Part of a small language model's weights.
Architecture: untied embeddings, normalized queries and keys, ALiBi, gated attention, value embeddings, an embedding shortcut, learned residual scales, capped logits.
Training: a variant of Adam for these matrices, 137M tokens, 11481 steps.
Each number is 500 + 40 x the weight over its row's rms, rounded and kept within 0 to 999. Layers, rows and columns count from 0. Numbers have three digits each. The size before them is the row's rms in percent of the matrix's.

# down: layer 3 MLP down (transposed), 512x128, rms 0.116, rows 351-450, columns 0-63
# up: layer 3 MLP up, 512x128, rms 0.137, rows 352-451, columns 0-63
down351 103:582504525490492497498495513519482493446444494492516486525581478486572495501516455504454518494469551489455499474426559478443471491429549547535458453487530499500438536504475510497486498451525458
up352 116:457501469464513524422532494523475434551529464487570551483495532428436470484532460481503438546485511531456507427542567563468487474569508410583500465541490467530472387522523477483519515539568450
down352 109:510502484474542564437515490470468489464455501451505530440529572532555518532473539501501465498556514519509499462564588487508499601508508539532495545486467456524542542499552453523579552629561453
up353 084:437511503553463495510537455548495511456548498547495534500513506518448531555554517450546467492431535541464509470428521552456568448507510550516519468543526501522474585511510455539450491501533492
down353 088:521507548528576475415532507494535513495510489561474495481507475455526510479446498477501441424438562490468471537596398429492483572518426486524556465542488456528523503475480550508486503454412433
up354 110:406527457503496479532580525523491532465461407486525508527544478540501503441529464534480530532573506523421540455468550508509510490469482542507507501482606443537522429544460582515485551471419520
down354 108:420525538533524525556488422523495482521469518449491515486548479504477555515487483542496482481465491492497482518455558466488472504471494481449548537476496511564464554534491452533513512442468563
up355 090:538518487595490542426445483530490523494501543487435398477509521470524527440478540497490491538530473473551517498507508475476539509489476546496587427488501538502486449470450563558497524470556468
down355 095:488499529504545453442516594457526519510497401573485472534526438562432488517457511509515465542493449530514453459510539487514551471520505546487449521492509456496585500512502510590501529500590493
up356 100:495505451481498503493487493523490526505526523471544491483569502424453498447503544507448531578451482516472539484492607528486556498547542446491460528526534554420458466477451453430528457512506520
down356 103:493528419523512588472578506483466514468538513467529530468488510518484469476610500506495533561475452539442504522456494459409577460493553503506482575505528510506510520540442484532567534558545478
up357 096:492518473499522545509545475507452492441502424490500520445481533552472522554506386450533493509577503458483519547499481486517524498489478469521464496545467556554417584509538542528437542478458472
down357 096:463586533409510496490475547516497524548441553527507513420524536536481515493541456481540550493548463465426523545466486425569504472492439472479476467545500517518444543547469469491516528424440542
up358 101:499524486524481523492512555491505479433530465492493476556472471575566525506509482504515470467495519493529502490471565469500563462508517508468429462517525504476511484515554515543491478501480568
down358 100:513470472451478472551498538536575513520512564433438536530532378477465516465503567496513529539519489483594505543425478462487472488533496532452482369526524497536559523536487496450538442466435547
up359 107:531402486497490549501554449568500502445543478415477455481608538533524497544502433531491573547513500530452540519568541501504540546464505496499553482466545523529554471531471521524536544475489458
down359 110:482521520478486456538535504511531487520452521421525522475544495508502526432472504537454470531472474487540501475507524468547495507457494549504550551498607494536520543514593478476568534489515523
up360 112:480532475489502572466482523466491495497512536470516511437520461507474526484481456505518496566469545537423535491473507514466405529469424411513475522482469532456487496485481465526464532475500466
down360 115:496466501508405470538542529544500486516474597431499521480513486427494474530527480475439479537529416485514490493481471543579505479481557501439487512510581577459540479480542479442528499406568500
up361 117:431424451471469543471558449539524488509464560526575529438548461544475556405488444518554533509500526538583529497491534448499495506523510537485567497503517494533484456472516541520480549447449473
down361 114:501571443521518487480510485500518465472486481496533537444561539447503506422602424476513533529501432459478525552496512493549497449484491496515500548493503463434497526520427526454521487412542503
up362 115:444512443476430465452524517565529504521531532495498482418508489503581492512455500430512466562483472554431456483499466528446470499540480521467509550545527436501466431461411505485529525553546556
down362 113:477543425554531482530532498533528520430433504453519484464555526517486513517516540477466573429522458484618451489465516526452491505482539593451523517490548473458517439508544442481518519555584591
up363 108:517448469526532495531478523483475517482439494449562535489393564501416526442498469494457563458441477487475549462529512502463514462479488486553457477522561470496535581430503513497539520523510479
down363 107:561542466540501511498461432512461521440527496385458531493508484455506470524532485480468507440495490516531511481539541491404564569492560540483507474496534519459599442593561532479491450523572483
up364 092:418496533535537484511554478472528484480458449475495495462479539495451515467453458506500494512522486379488534573500488470474557407518481508467467514460418445438574491558431485448511552433505446
down364 094:543511580480540465458502517510465491490547599514540512511479462490571465500532470469449464497490503514457484491545497526452549481495504469533563531580456450502606499462521448463595523511554585
up365 107:564503463541491536489529475441562518418510516453476517496476477529504500414486394481536490460474465492505501443462454517427526460464544468505485583464519534522480517507524489495457546523502431
down365 104:483459421510518550506508511507514557437462493493526523507513562464431457505560502415460511562502495481446524493498515520455517568467497487543540498518499519515506538526483560480519432463531477
up366 101:476521503472526526495495458515554422501507570509503527495467565477496512507513551500558498550499570509463507480564457514591443458454522429453574486496487547538557452511455457543473419556472474
down366 102:521484489477546541508490526481484539460536476522559469539445433498521470532527468490417460460482586489489558513526539441530553476492573419505490471514485506513503420574517512558556490523429552
up367 110:455480492506530589535535515588491531538543549461478462508450472522530544493571492411520460497544548487548541479451448463469463488523540435539481459427457539500459488547529529512498456481453504
down367 107:515483558526498532501450517485543501502514602441489560508511452496456514547484453522496508519474540469538478526497568568520495471444521484407482461457549540521510482582485564460530627517473565
up368 111:496472477495539538510526475509464509354491557515450536473520499496568481493471543487546508472560559498593511422512466538525425501506472502499534552451574498475527462554491494460526526448501435
down368 107:435547524498481530526541497511595461537425479555438544438501487466454511494487473463537490526537520463575475474437495489560558489507430480490516560545504493517451431524482502469475507517580514
up369 100:555515471490487501470533417561507505510534476472482531524425624456520535466538552513474486539472559482560432514470490521523503581493418522413532523577454485500505603470496487460513515449448529
down369 102:433521458506461491549544525531474531482557514495492493503481495523487521504484581516523442595480491498499525433445589516406493502452509509502526441507474473449440526531451476466467506503517493
up370 121:453423511487494448447528521487490485456520536505506495519509526480553476547543526526568653420594519579438518420520492472540525607535588486507526529549515504490468507540573502558477522499449510
down370 118:466517466545520558587539455561601518508403480566446605514495536425528541510489560456496494516530574454533542561518512511491572493485477506463480465531520528543503523444456530472527511483534517
up371 108:521428474518422493474556521505501413497490453509509433585465536559486526585476423474474468494523533507500497443566477518476537507545523481558504439505572514482537531511522500487484489438486529
down371 109:532491430526498445473482533564504492468445529450458499554502473476506502582509491566484467479520563491535507509465571473419446449455601471466478474472578527469546518483493507492553542530496492
up372 084:481483470553464582568525516517456470462496525481451442525585520473459500510426512538504455494524484498557514475512487477490470476462528558530453554503423515547389486419499440474481515507497519
down372 086:490497611422477458414494541484520511519601470572484435486496433466459490454524483527480458486433530471442450416498554532532452512474514448540507490500518460522552494499416504523531492505487479
up373 110:508517486453440520451456437518500508574542486441482541470546602466567473463426433453507465526508511503562485506504531515519557517514465487493458457518464556445516431560456383485529536458518491
down373 106:437388527483465506462483554529499499455518469439460474493550429486561474487547508559424438496472430444514504492480521469510525501518583477504519511474554456441508504421550574507564494583510584
up374 101:467486464508519532494434516526463471528507484493502530562430426561529490549563544538469406482487587480455544435565514512447520483490447520508525483478466496516509560487463525476476574471440490
down374 099:474471519474494492510457508501493487540510493515515446476500473563446576477480548505525559546534469512423444498533450473525503515544562572500474505541480518494449532451568484488541433538508507
up375 095:537378519535552463463478571458498507486520460502492457484462469489483475572471491573524486527519560536497504461456472469492498545552553470435517508466550525453464434519477517530481588480498392
down375 097:474497531441521514530479494503468531542468565559531532486534488483554470494512507560482474485489551509522521509514568534492544483505533447510509532496418513524433530460509544449561587607461532
up376 098:478469489578451523501484459525472517488470523462585482447441515464493521466556468478494505498505495562576456516521505566456499512480470510495511567475497568540416525495515538513475569459409470
down376 098:544397593479506472486552463491479484527603460497473451502476561470528487541512494476452456486492561496470476455471480560432532500534453481510509582568467452487487438472509471508462444491547594
up377 101:465441510521488488480511490534492485498456549431509528551472507543494507477461522477466505474431467464441498463517522492524582480543556499547424468537479523431549495565551440462502508505518513
down377 103:527487462515511492532449536525441492470434530472472512568509516464445464539528388480537561503502464449482482429494542452445483559476523524571548490548488500480569560519559459477562514517458486
up378 086:450527526524509482564553491498528437500513548471435498486462504540537534455488483484525533450432466549530553554484485484486478534496537576515440486472456497442491442504485481460467532512500437
down378 092:527533512488523423510581459558487498480592532498508552507472514480452489547510473469489445506485502501421456525545509445516476482451455496537477567542451452520546442477493447479538462489480507
up379 110:482490481538507465466583506433489489474524522494511536517483536429523470453507493592506475482442503569443463524425566540461539499544478507457475464527566475491597523465485511429486437538510473
down379 107:456479380579545559489592488534521425450502539426518518525564526471457500521448498469482582445529522437403526502468519474527511471473436528465524476570521520553520519566444575515538570523514487
up380 105:539541454499509504512477481461482517493466465490557507530507500576489498447489447515519434521438468567508551500513518542479467551544529480455496545494402438516505477392603463439489462489545509
down380 101:507533513509512598547506514539550519481484584533474573520594502536524519524478508471455512544569490521569490455525499505431462442492526510487471506464469470545468474493516499559526541479549405
up381 088:536560520507419505445459459527554485530479445470527516553593534538529473470432571473582503551456500453493449521491431525529495506562551470472466546594486518479566458531471475507519503613494503
down381 091:520472596486479450446489488448480524453526492482521480548558440580524469529470492503459511510498512541469474493515496472434564486560495479457443543523446503552547488521448520545456576519452525
up382 087:477465482444505559442528506440531492459496441492417500476516540490519536541516489445537502549563449517425539505446461412556497506507476530521554562497513514510469514541487457487532524452447551
down382 090:475509490458459461522535512435514537494423494498501392452556469506504533469509504481536512530515482499531516458601509533554476510437529514508488434481514573590561513551494489538512540468467476
up383 094:434447488495530511545468513523561534495490418498503495485550476458471536504428559480522454517511431443426519505553454420485521460421473504529454541482424535529463539461490482533502530527500484
down383 094:549567449487428466502516427470553593496503507554496519509423479502452522519517512454484541446503473530492458475580509538518442502511521535594490557496521502470485562478484476442514447514496539
up384 096:475527496458548544566476506443518521472505501510469581499484485504562478471507477519503513524499483525453426422550482484565466503434564560428547466520514560496407557492528490538513458509512527
down384 100:561546520458501456523474517459455516530524521501531477570534430573520459478513472509454479563513522532505496488505568530485548501499490553460516501560516499506565458513529483515549552502497516
up385 100:483466526498453438483472500445521495576495519418551453540427513500576460491548488494499527506406530502485461483449519529454468483530517502504478466453513494523470543472508475440477508459487477
down385 100:546570472578508530518531504488542491524502482469528518468552554476492507480463519469494534519506536519510496547529591430504500508440507407565494500492517515528481522496486537551497500488484499
up386 097:484515499431496571440555461555464491526481455444509522450404495512489491481550480446475474473462436502494517487471442551559434493460547509460434467428501522501516520525506499545524399472457459
down386 096:519573533511546493572515494475515545465516480535463477361439496509487484605500441481511541500503487518575512457501527488461501472490527452540472500487435481533443496436493427491543579443552480
up387 100:429506496553497539487527482459542435486486553466430496404579520469472498518525514439533496504469476500529516536495555471482422533547474518556446591528440498415521537421502452515491481560484497
down387 099:569460478501464538496492457463502521497503570481497508544530521491538521519499435458484496471481525496518471507470472487470530551534563468572450571517563463496557488491569502531532499508475501
up388 093:537431474482548454479505517521467572494472519469555505477531487508497554539561537464528610471548488523489489507515466459535491442570487612566518574551526496517531520524553464568501489419495531
down388 095:501488590494452461509475456504521556467529476495512516409510480488461515575505476461527398439486518480521526433498491470551486393486454537513514555537497499551466536486529537530531504428480567
up389 102:456534506492489475453505536483498488458550475425443489495486483503558484449468591566502497561469514495471481521434440522528552567507561486489520548500515495519529440503440439509432470424455505
down389 099:581478410551490439569506470492505519454473498456468517493486507454505536501457445497538486459508487476457529536478555478471556546520437433419424469527516522579479463557476503496534499535441551
up390 101:506472485533440535507472565559452493588527472481449506494491456473571422521519526482524447485482506490512486486486450534512530517547490508493441463491514532506489497567461489468493504537474469
down390 100:482469545502495588528471465459459576473570477525533543548523556390519473502497469496472502518464536500509464489464481485517500465482568480631467532500506471477498553524545527572568446622461401
up391 097:523475463456480565502523456503480477537481517545449481466512525499535463501476543459553542560580490531491521476437452499561458494431448485505530484504494564546577481442459517545430518497450512
down391 102:624510500435463471518480548517527498483488522514587521437503448514545433493480491479514488495450490485523530430481519456481559505458464506454449501544523551453516443443569485460519520475542551
up392 100:480552476520493453476419512544481481539521500468475509443532527469459540428536495525500576535475520516497476486519482476482501458546483479424508513540490454535481520515593536532482469425509444
down392 101:442444521451488499460457450505477517487492494417463570450452524450569482513456505526525482579551507472499523514498478496541521491516530493492484541447576536462450479430480492496472508451460475
up393 106:452477511498507505469487483412447452484547492525536554447525519520470493555469467518554485543466542412528521505470524572515477435515544473499445445450502517523468422532470502523458487601512382
down393 100:469481476372492484428521529389440554458554457448535534468481475517546512466529515552528473522468578505468510513545575486515472500486481507580526450539464468544415450476522459603500497511467535
up394 089:488506525514462595496544534470509504500486467451518604478535466548568493453479461499557526494443573581535419460539458458601477527447518496427550485500483592564551505499521529466516500539510526
down394 095:547541564487460466502458536510466502510462508445514422541509413514518521497507472518444433505566454546514532427529487461483539508490530510524453538522543486535494472475513520462598502541467566
up395 092:459498475515506559494554520535472487503506491509464517493537510520477538470447464501514504469482483471525549604403489486523511523469465477539493510601524535495620489527503528519505564508470584
down395 095:567451484541521563481501483478507520440423453501468499490486529505519464478505418518510450499460510511548483429541551509397477403491551533570516464492530425500515469506540462451512519459475514
up396 091:585511520545467530493507474509493441402518505519473491483485566427491480501494477583535458471510560497511524419499486493507466516438486502489527488515529542480623562533563505512525502550500544
down396 097:515499488502543438480469418463541547506541483550525526503541485485518490523492552482471531554472544500465513473512457515536519456496430531508496463512505516486471464487543462549461481535437485
up397 105:487525445447522495459444490512481535445527439537520488506520547493565475547461505500519498572505570516524549501464431553489531483552516518470517499485541442490485572590444536578458476581510520
down397 104:406548541495523548501453529451494515541481495519527455543430545485456535511570427476499529495484498591484519462529473522477524539540442501528485479493428507512465505575488522477481456517481509
up398 104:521503473497549530487543444531534591484486494523497435457499574478556552469455531463552568429509483535595533471457490470459507449510526466448419464583475420419481481518499459579489502536499423
down398 101:476466547493444539547538452541533481504521514488574487531493487476523537512513537505481455557477400520461449499489520516586549486492526492476455422506527486552556433492534498491524517495510480
up399 100:517526486488482502517633492472523498518504488518406502501526524503483527441462407468554409457476446481510453534450517480528500476468519477483462536500485547584479464510528488510481516549500494
down399 101:441487540495528547548492482501568508555535452542529487454522539523488503529479491521501526491462533510519517448509443490551510498470440511543474499487494525515507570476539540555470430434445534
up400 095:503469496487486549525513462426487497521503545492487553539545489518481539527471580514531499524516549479448507606450491522600479560447453481491556519531461546473557432461499554523462561508510543
down400 095:492452612493521478495512483511507527517524516440508502415540541493532469506473526500496522531463509469491525524547551495516485546518443509562544485495459512550473475548510547496539545532505504
up401 113:439535459516461447492497478515505427515504483464450458415544448461484531440475504497498521596430516487537505517541510536439428574479427527395476487461546491513499472491472515544492485492481489
down401 111:534522503496542445479459539536479506490509545462503514458514426530511522505450559527411510453493413512566534548532459512477497453449536542448461562495553438496474446512463580521564502515577536
up402 084:437505475506562506520512541498529499533550464489510491410518588438510477567606470458513471531511530522462544492541499502511536452543480495475456507446528544545475499460520461541505573485504454
down402 084:481467575523542473498542591548442455545509430480465474545481447490494513533503518524422509478482452555510563488482423510484366450469506467518542509472478549494507572464439465485516485505564497
up403 104:547431519519525574475474498510537514479528537462471449533485467484472491538531440501492554503472543433433460510481515548519528462469538500522500540500511450448528498465611444551412508591525431
down403 106:529451501502531531497526472527533545544477547549459513472485479509531518513478514515519490426480557564486482515448471527464564451517557507513475614442477474456584496449506523493515456473516455
up404 102:543438507442485548510555497503520516442448430471549569498550502456477533409531555380520536485521482569512480487434517493533489468489509508550456573544475516477449479482493536499487477524552435
down404 098:514539513465588511460458613513488545504417479435524485484500542528507497467453555584441490516558477489483508527484504616494447566543513474507531504454503552509437544459483503418515478556479527
up405 100:542537469448413463441470460547480461494553540479531546520514521535542455501444448508545441446541525470563480540514505448554475449497502512463483564480544503507503489474485475555497493585541465
down405 098:519494496585523467480447486533505527455488552529542411488451579521545564519473476527582496492521491502524486515486480494516533461587591527502510491474515509525464511444554490471480477482547530
up406 092:478523516529524516563505504475553473541482544445515527481548507577550548416539495521533434478511484446524507549536507444563489549514505534481539534472491494542567462471510530527456496462498546
down406 094:544561496520482504451563470472467503528465398507464453482497528539495489607476510513521484509519483512469514472549527482418519531494552506481484449505504458398527446543423450570493456523479523
up407 103:528469490473526556490529531482470442482512468470462498528473542483468445563502516455499495530587486557561495534562481503484420606461565528571500454480519495566540505504444511517476490516480539
down407 097:448482446504534515514579527516549469439464564402509523496510539494475497530532492506516471527435465530515579475547515475550565483476556505524506506498509588502539522488456447478567413520465531
up408 110:460512461555503503539522491530444475520489492513496420444507525543483496462490480599522465557484563474508449453510543495569464458447502465525552569537486568471525476505478477523456496514540515
down408 105:453468432460443506504540512482529508490417456537535513529469510500460436527473543522425445551507512552487507450468534513515411410496521521541442525477465511443516497433463511474569466489578487
up409 105:574511482466501515442526497437517440528540440469521486460533605563488465535514470526493471563475566514455419479518524544513594467533503419499498484496532477503505524553444536509483526438509520
down409 099:498597493494484455479500577497559438503469516487535495509557462527488497530510499493503516518493512553528505502539497475529496473460542539470462537418553455524471541483508505415554550510513466
up410 098:506442498479476496465567423494538505514494511493478510545487580530523570491518525469449536463603495560414508528538538592544530493513470478557468491566497492522513417544480453478435574440540519
down410 101:587449567487430462515504493497499482449467490499536504474499519504475459480627475502480446450513417517439530450511509490481534452484500566556453475524583520479532498485508500460523550534428515
up411 086:470445511548536494462502425490505501538532561484518385467441544422537460467516482454513482539475506507474540522513541451484518418590531540468459491497497453412451500515487500466494476563504472
down411 089:580538502477585535540491541487488492515396502503553506466536505469524515457483544450521482497444544519437519571542465501531520547471460485488530484502452569551452522418529418514447552504536519
up412 099:446510485491499474479507405565509528414547541507516538453481531494465501473464473564592468542471583499534491494527533528540555530550524512437513474512490434481498527476538521501450540529506560
down412 101:524469555478529493478492482466476558563496497507526479516480538559532543503476423544465513519482452577499471494590548547498484521522527562545515466491398450494446491560520563508529511457412510
up413 098:474518525573476455454518482488591562500556499451507464519533545525450532515478447543550498491525514445480481472598526506579436547516491495457446473562482520577483463466492442468479537522488417
down413 100:504482558490568556480484504506481495485469456596498538534454491533535443531425418498424502484563396538518466447482500553533502438508510532533510449495523580450496429528444511523504490501533547
up414 099:459496483479438470468503494487502494490545509486448516544485451607446509496430561449550465528469497531511522471464520440466449484515438469431594502448482533488538496492445554491479535589477487
down414 099:535526481507424525522558466494449567533492567484548498477432492550459484529589462499474477520525481550508520538468520504500476514472445492464528480564597528470591442482461510453493431492495517
up415 104:505523509542542456448485543509451476490524565461573524517537478561537468412505472473543562510572542524501506498458484441467517551498469535537491523557484454491546562490458480476493442476451463
down415 102:495492508497593531481525495485477542473374498473547544504516452480532486482511558476478528553534477536535520508516536466518476558421469409510488539525547539442532511446523467515480530476439456
up416 089:468472455532490558448501453485535490475519473526520532534517492491422499500580550487529527523437462574511492641525514441482537456498523486469517548496463504444487500497545421531467418464475464
down416 089:478553424497591576483429494441556518493482527436405525482468539526502444497578459555483560513510530508577531462492444462437500466458443494508482458494425510466531512566481477576469416504488492
up417 100:511450483552463505479551510473549531454475548497407583481511472578546495515478480480493508426486480492560474550544537512538532470594512565481519520535502604509466504563475486494510482566514506
down417 103:516519517516443520450503515441548497530431509511523529615487551483495564458402526502440411457497433484519497473483474539484550510492503494480543484497509558538502573425475495506477484537510497
up418 086:509564454491530527473485538486506475504543497513516463517495470536525432564506558534593506536507555417547526518466488504518503535523480452507533436471434542562461452493531491471488448507525502
down418 092:533477520453509474508448538449445473521475527567511519514526382547519490556610493552475483471477510533511479420497574476513530449516422421589527519513476492528484486509515459468537493502522558
up419 089:522502503555490480493483520462490471503487515478546480524486509463526544562507518543506515456485493503429531491430465504545419440526469547556523506550506444528525487475541461469495487552531429
down419 093:409543527471539499544577507447467467520408489476435465454412516494409514492565478446475503529509502545481499498476481561529488452448481497477482471472417489555430528479530537517535533434479487
up420 094:471484484556480531467456494538562532511522470481504571445422489483515477484470519486547534542461522547484431487495465522488503529543528531476480500590497540506478475489442497451500493528460582
down420 099:515519544453522517501456512514512482465455454456473529555526497442533448551577485511497566504505553483530491552472469501455459516538516453397512508530559525501549491513525451513561539495510528
up421 115:570497481457444471476540500576473503561534531490523566522532503569499489455571457450466448521505508548581545536487551493502466477549513512544523444531537471480514472490533525564475489504509590
down421 112:515496477509487534436569507445491538479569532499486537498519456511518498428448533526504524400557571433463490534518545520560537457540468496562489480513504523470578467560477513484450483562530563
up422 093:519535469520488506526438513580467457514493528458506476477538538495493497486507424481525514551499442455469561604508502487440477536514430611539570557542507468467480471517505444546493528485488478
down422 094:435464596438476477543535529521546508559489434502489493438446460444479519482507441508460493477518528549483425503562462502497465514506503522545496493521495556529449546527489546548468589503474507
up423 114:545556441501531546432551471534448505510562534493484486551439517551485503473503522478479426560464514474444501506498472483560572539532515567493466476493528501502426500517512503550483390557493518
down423 109:553596485498497483447492481482530498493517457577477454563515586546475516519564487538559464541545526532437510504537478437520557484500454417511481533443499493525413428593480503486485509507570492
up424 111:476484470489525492575466496516453546414452469488505463485482498511472495477442573462567452575469544491532455568461495430519423488538481603486508471548542408548531507433465552453496513541487503
down424 110:426488450528435488553504536505577508511444568448501519527500561544488558545540473445485544553477465485546515485444449487594506445518497509543429468509538543499497475463488511536543516465476491
up425 090:348451515568571518471507562494490442475482579488551515441470563467479531508490482506549518486500550458447463511449518518502528503498499529485456444490425511469511495604518502476482490480467537
down425 095:483491591473500469440531472512498517469469393502506545484439509535566551495501462478523498505494456525530511448588452428540451563477497535464627456502570487471466543547524485512519437553425447
up426 104:513459466511528500539554479507452472498525504482500488507515414495534500447485539412474460533526509462488508495431433534530498517518461436515515553530467446479585493494499479484476553474540409
down426 106:543459481463507485529527559522500516481451514510530487468568556503481514463461504498484492448480561475495522515532511522490531508450480488436501513511468468440548497495411557539614552472477482
up427 090:551460495487494463463550590497555496514546527484518495569523485598513509514484460526477475411486536434515498445453480512497487488559542490488489514530496467504502554446510532533464538493461558
down427 091:517535493521481533505395520478551486497498529455552520535496582468479474552464448469513546520525459502500496530518496507440518527446545472458478449481561539526510502445522516502599465505487533
up428 089:442525461486505556498522447504485463483511480490530521520530534479555539455517494444515531553453477484495481531533445513550510473453490548518430570574445531465489508435539495500499551638483536
down428 094:552520495459513446456501542451445548508537543504544441547485501474524536472594462525432499533491568561473482518542538532520539534493470562460459492533538495518470461466508532542496551541408517
up429 089:517483506482435523458556551564527530561529533471506471509526484521495545467493432526491460537457497550500460570526496538515461480470550510487513570486522472555509528528499531432518505538483425
down429 095:527463627482489541463547481505491538469446501541505544450493457434506503495500472422484445481476479492422470504511504461502550489508500479521448545437475469526512452536560507503523403423495467
up430 103:534498452523548510508520527459544514508485501421448512493432564504466512560465447482492508504469536537523481534461550567453494442557554508550449465556539549451475531524521448445516443493574441
down430 103:562569564494492517499499525535494535521534458483454423460496516569417457561460456523482531497527500459469439558462506521481437477501491538556486375498512483532576448506482466515547498502462400
up431 097:557458517493485464466451519466460496548529542469462532504533484518496441523516488508527618509474488540484468486530405504455535502465525509580538536501438502477465519503460471487511443501488560
down431 101:522546484477487508472485458501493524478445518548510489500541438517460482496551588540506518486499532387507487426482482438420584454423504466429519522568500491487558505549447494526596467491498553
up432 109:492475509481503482550507488565530543459460546427409515462542552484506537498542592597539558481535512546502503563585464502474437552568523476506489499475509593500505509504549482504517537486484493
down432 108:536495560469473499465522532502545503453511575569509492530540461408531528522444484529558489460475499534560520560512534514497520528499489499511484492486490490493457515618496499492529536563521590
up433 102:511455497519496513450482527553513510462590542498456482448484525533433519545497531484534421547528499557445503534473549511495416474487490432567560480506460481517525510455518544510513499519507555
down433 100:508503508505494515443511478516533536523461527495551514389463514511469522476549483443495453464488599558475441478511497475516478496488465509491506510505569474483476490418544495475477489517481464
up434 092:510484516472494485524478522501574420495484505442526628565504437467441502474545507463555441471450554550552509506487535513507524479505442491460466480600553426524508520474536503548481580516556454
down434 093:490516478479538505375540452495447541489422521463462454425512509475586560535457442480505416557578494499521488480533478527472526501523538507444496483409521509494507512455514573502516477489550520
up435 100:519525471527554500541548470547536519477544430463534459455458521584517475435477437493513485478458501522539497534545571483507500531492467520572491484539517515515509558411553563540475470403602478
down435 097:553508519485485468449499495457551557474481541514524467528468468518439513513503525519512452527497486556471467453575488572571535513447433451483502561462463445477491443516489566448479543537523500
up436 100:446434484535557514494551559480470496552509527501447521522471451576501478520445504469486513428528477527506551512475503553456498483451559453549440459459493532543486510546539572559508455517424500
down436 099:455565406550477502536418508512452501481468516493476506547466579460468502510547510481537561538435481497512472547460501483470457570462460522536465521509515474489500529505510467482455504452584514
up437 101:529541461493536546484496462433547531554543488530519487548492448497506506486424526501504470488469457487504492487424449501595499453534520481499423546522492532519548435489517476445456567514486418
down437 099:497463550493488474530504542466482511443564503563531492499514512487552523475461448491517516452422472515511481495414528520502482485494457560351511508489543457536525540486555485452521470448472482
up438 088:534530486461593531463459521476442492465521480507496482544473509558554452460473504452463453555523481482526522492436483500501516466543509462494610502476528446525433474418431510604527499479503519
down438 090:470537540509436535543487435511535561573565485498560431510462497439492479468402491531600526508457509574510504548471526471481470546552534480545560482535476515529539518510495497508526401527439515
up439 096:477499506480582491560466490440513484442463465459501575493504525517444535528519518546526557570525520529491495521561475478513478451597530504529568485502535581517556478545475413558555460518497436
down439 099:555487526537512449508469463518523503430588499478550404488464511529603518466514482426488461407483455505531527488508503454501574454491562463547526491546509452482469431492436517510502496519516568
up440 099:536472511503507515519485455507477457459490547482503519541602513558457495557480497571544481460501505446470461550495486441523504538510553525483486586537482517533520410466486434508485475491453447
down440 099:501451475479473527505463499447489475471532556512478471562512514542415484533525504481493484485511495478457498549499405480539536519506510529547526572507451531552489474450518484504524480515453510
up441 085:521480460480549511538525519520462464493493487440474488519573533462435555478505503454505491465494512447532506539463480500555479540470572553472494530480445499491476478451458516532497456544578546
down441 083:483463591492578560442528544477473456508594491499453458472481550538488487530442514471549505523503507516468478520529447539524484453585533472503499453506457549466538537523407581473467471498520438
up442 092:538451528537498494451454502572495483503527506512533534507417533554489479439508489478523539543504503480591541490556521508481477440485466490578492467514502441530411520441446530490491454444507446
down442 095:525444524500566522539530549516377558566581474471526443472535461392482498539472478527448481473455497518487498465496485504501559491421542463492462511540495503481476562432432441538448486389486479
up443 108:521515484504494519519572485498441409525526560507551541463519548414539457552509566482456562489537557510463533544505542506474463437478554506455474512484507568430474491501419451482500460455522522
down443 106:453474512484472531470533544536488500525542452509559503546498491520398511495578502448496520419500460460461480494533438483512526470474518513456486478498585500429506535500501543539495468539424451
up444 099:469496499520528493513514461504497511504554588451491469430518476627542479492464574471527486523522593545473530487469578501484496552511471437526525492518510527551455533452539554558485428412521498
down444 102:559491551460536417468516542449524552522490475543468497482528526489473444517610490479504482509480510504496501527532519480477527565525489491486496603557482507502509502583491457536479508481518525
up445 101:471470501481512560501471489545476540506457516479528516525574467424466501410564513495528498476495537478501465520482538536507478499511570505499425436498426463444508469481476457491453492466552529
down445 104:471437570483570516413508508529471516525454440550493492465489509505512505441540542564493475501522465475554493511493510535529502461463525486425495527561551475523546447485532496458530468482527497
up446 092:540532509566515491603489526500539487543450516482452512468496565501545534505475500513471520486516480537564569544534521517503512485491474538496524458523484514547359464529493481537509518581604496
down446 093:552498590523523453492518574491498542570567427474540494534486563508577450427470502597488514460515403441454515466487535570480500556522497523505595473531490478469543462505463499513565419523529491
up447 105:529471484538573506460527405474516524567582511525541520496498589456472512458535520497510502443489438549497505457554463565454514492525492508511496523534463501471492514524561519438469505502493469
down447 105:520449553496492490525556517443573531582571454576523489508511585473478493489503556546576522488530508520409513526580518503545545533483445514494518461482436506486432516476489531522528485544512465
up448 107:489461490528474523507502493534463495494531543429466493471510543447561502507505394505555515507559485531500487589536484470506487444489579481561536515439529401492434482502552455494507479547540511
down448 102:503442470483427463493501523426533564488412441437548490520497484568515501487550483435504531522514482454510493498441540577541478487548577518447476498542488471518466524526592509498448505537516484
up449 101:491511471412535487512468488507539431565491455508508503510487456490556464476499477453506494455563548465556514617566467488511505525575511573425489488427522471512471498531478526542484534471528532
down449 098:482415486538506506490496432415521547451446524476495506554505531499448490484532581451494512538524519511543433479484520532490467525504499559510543503486526533562477530489446472470442513547516552
up450 099:532502488525518405531544482497476508468472454510486500527533442522508546550481495474494559512510502467514473594488484503469508496445458510486502566426536435495508515579537528482477451524511453
down450 100:504572555503512499490542562447512540494460478513461474475477475509435470539519493496429557591491539451530482494513482614543454506497490527476544421458448527476549493525481585424513485477510475
up451 073:449490458484510500503505540474550494471507499444442522433552525460452502477505475559569460494451476583525463569533487537453480491455559516500571498474444500526506485481534453474466529518518482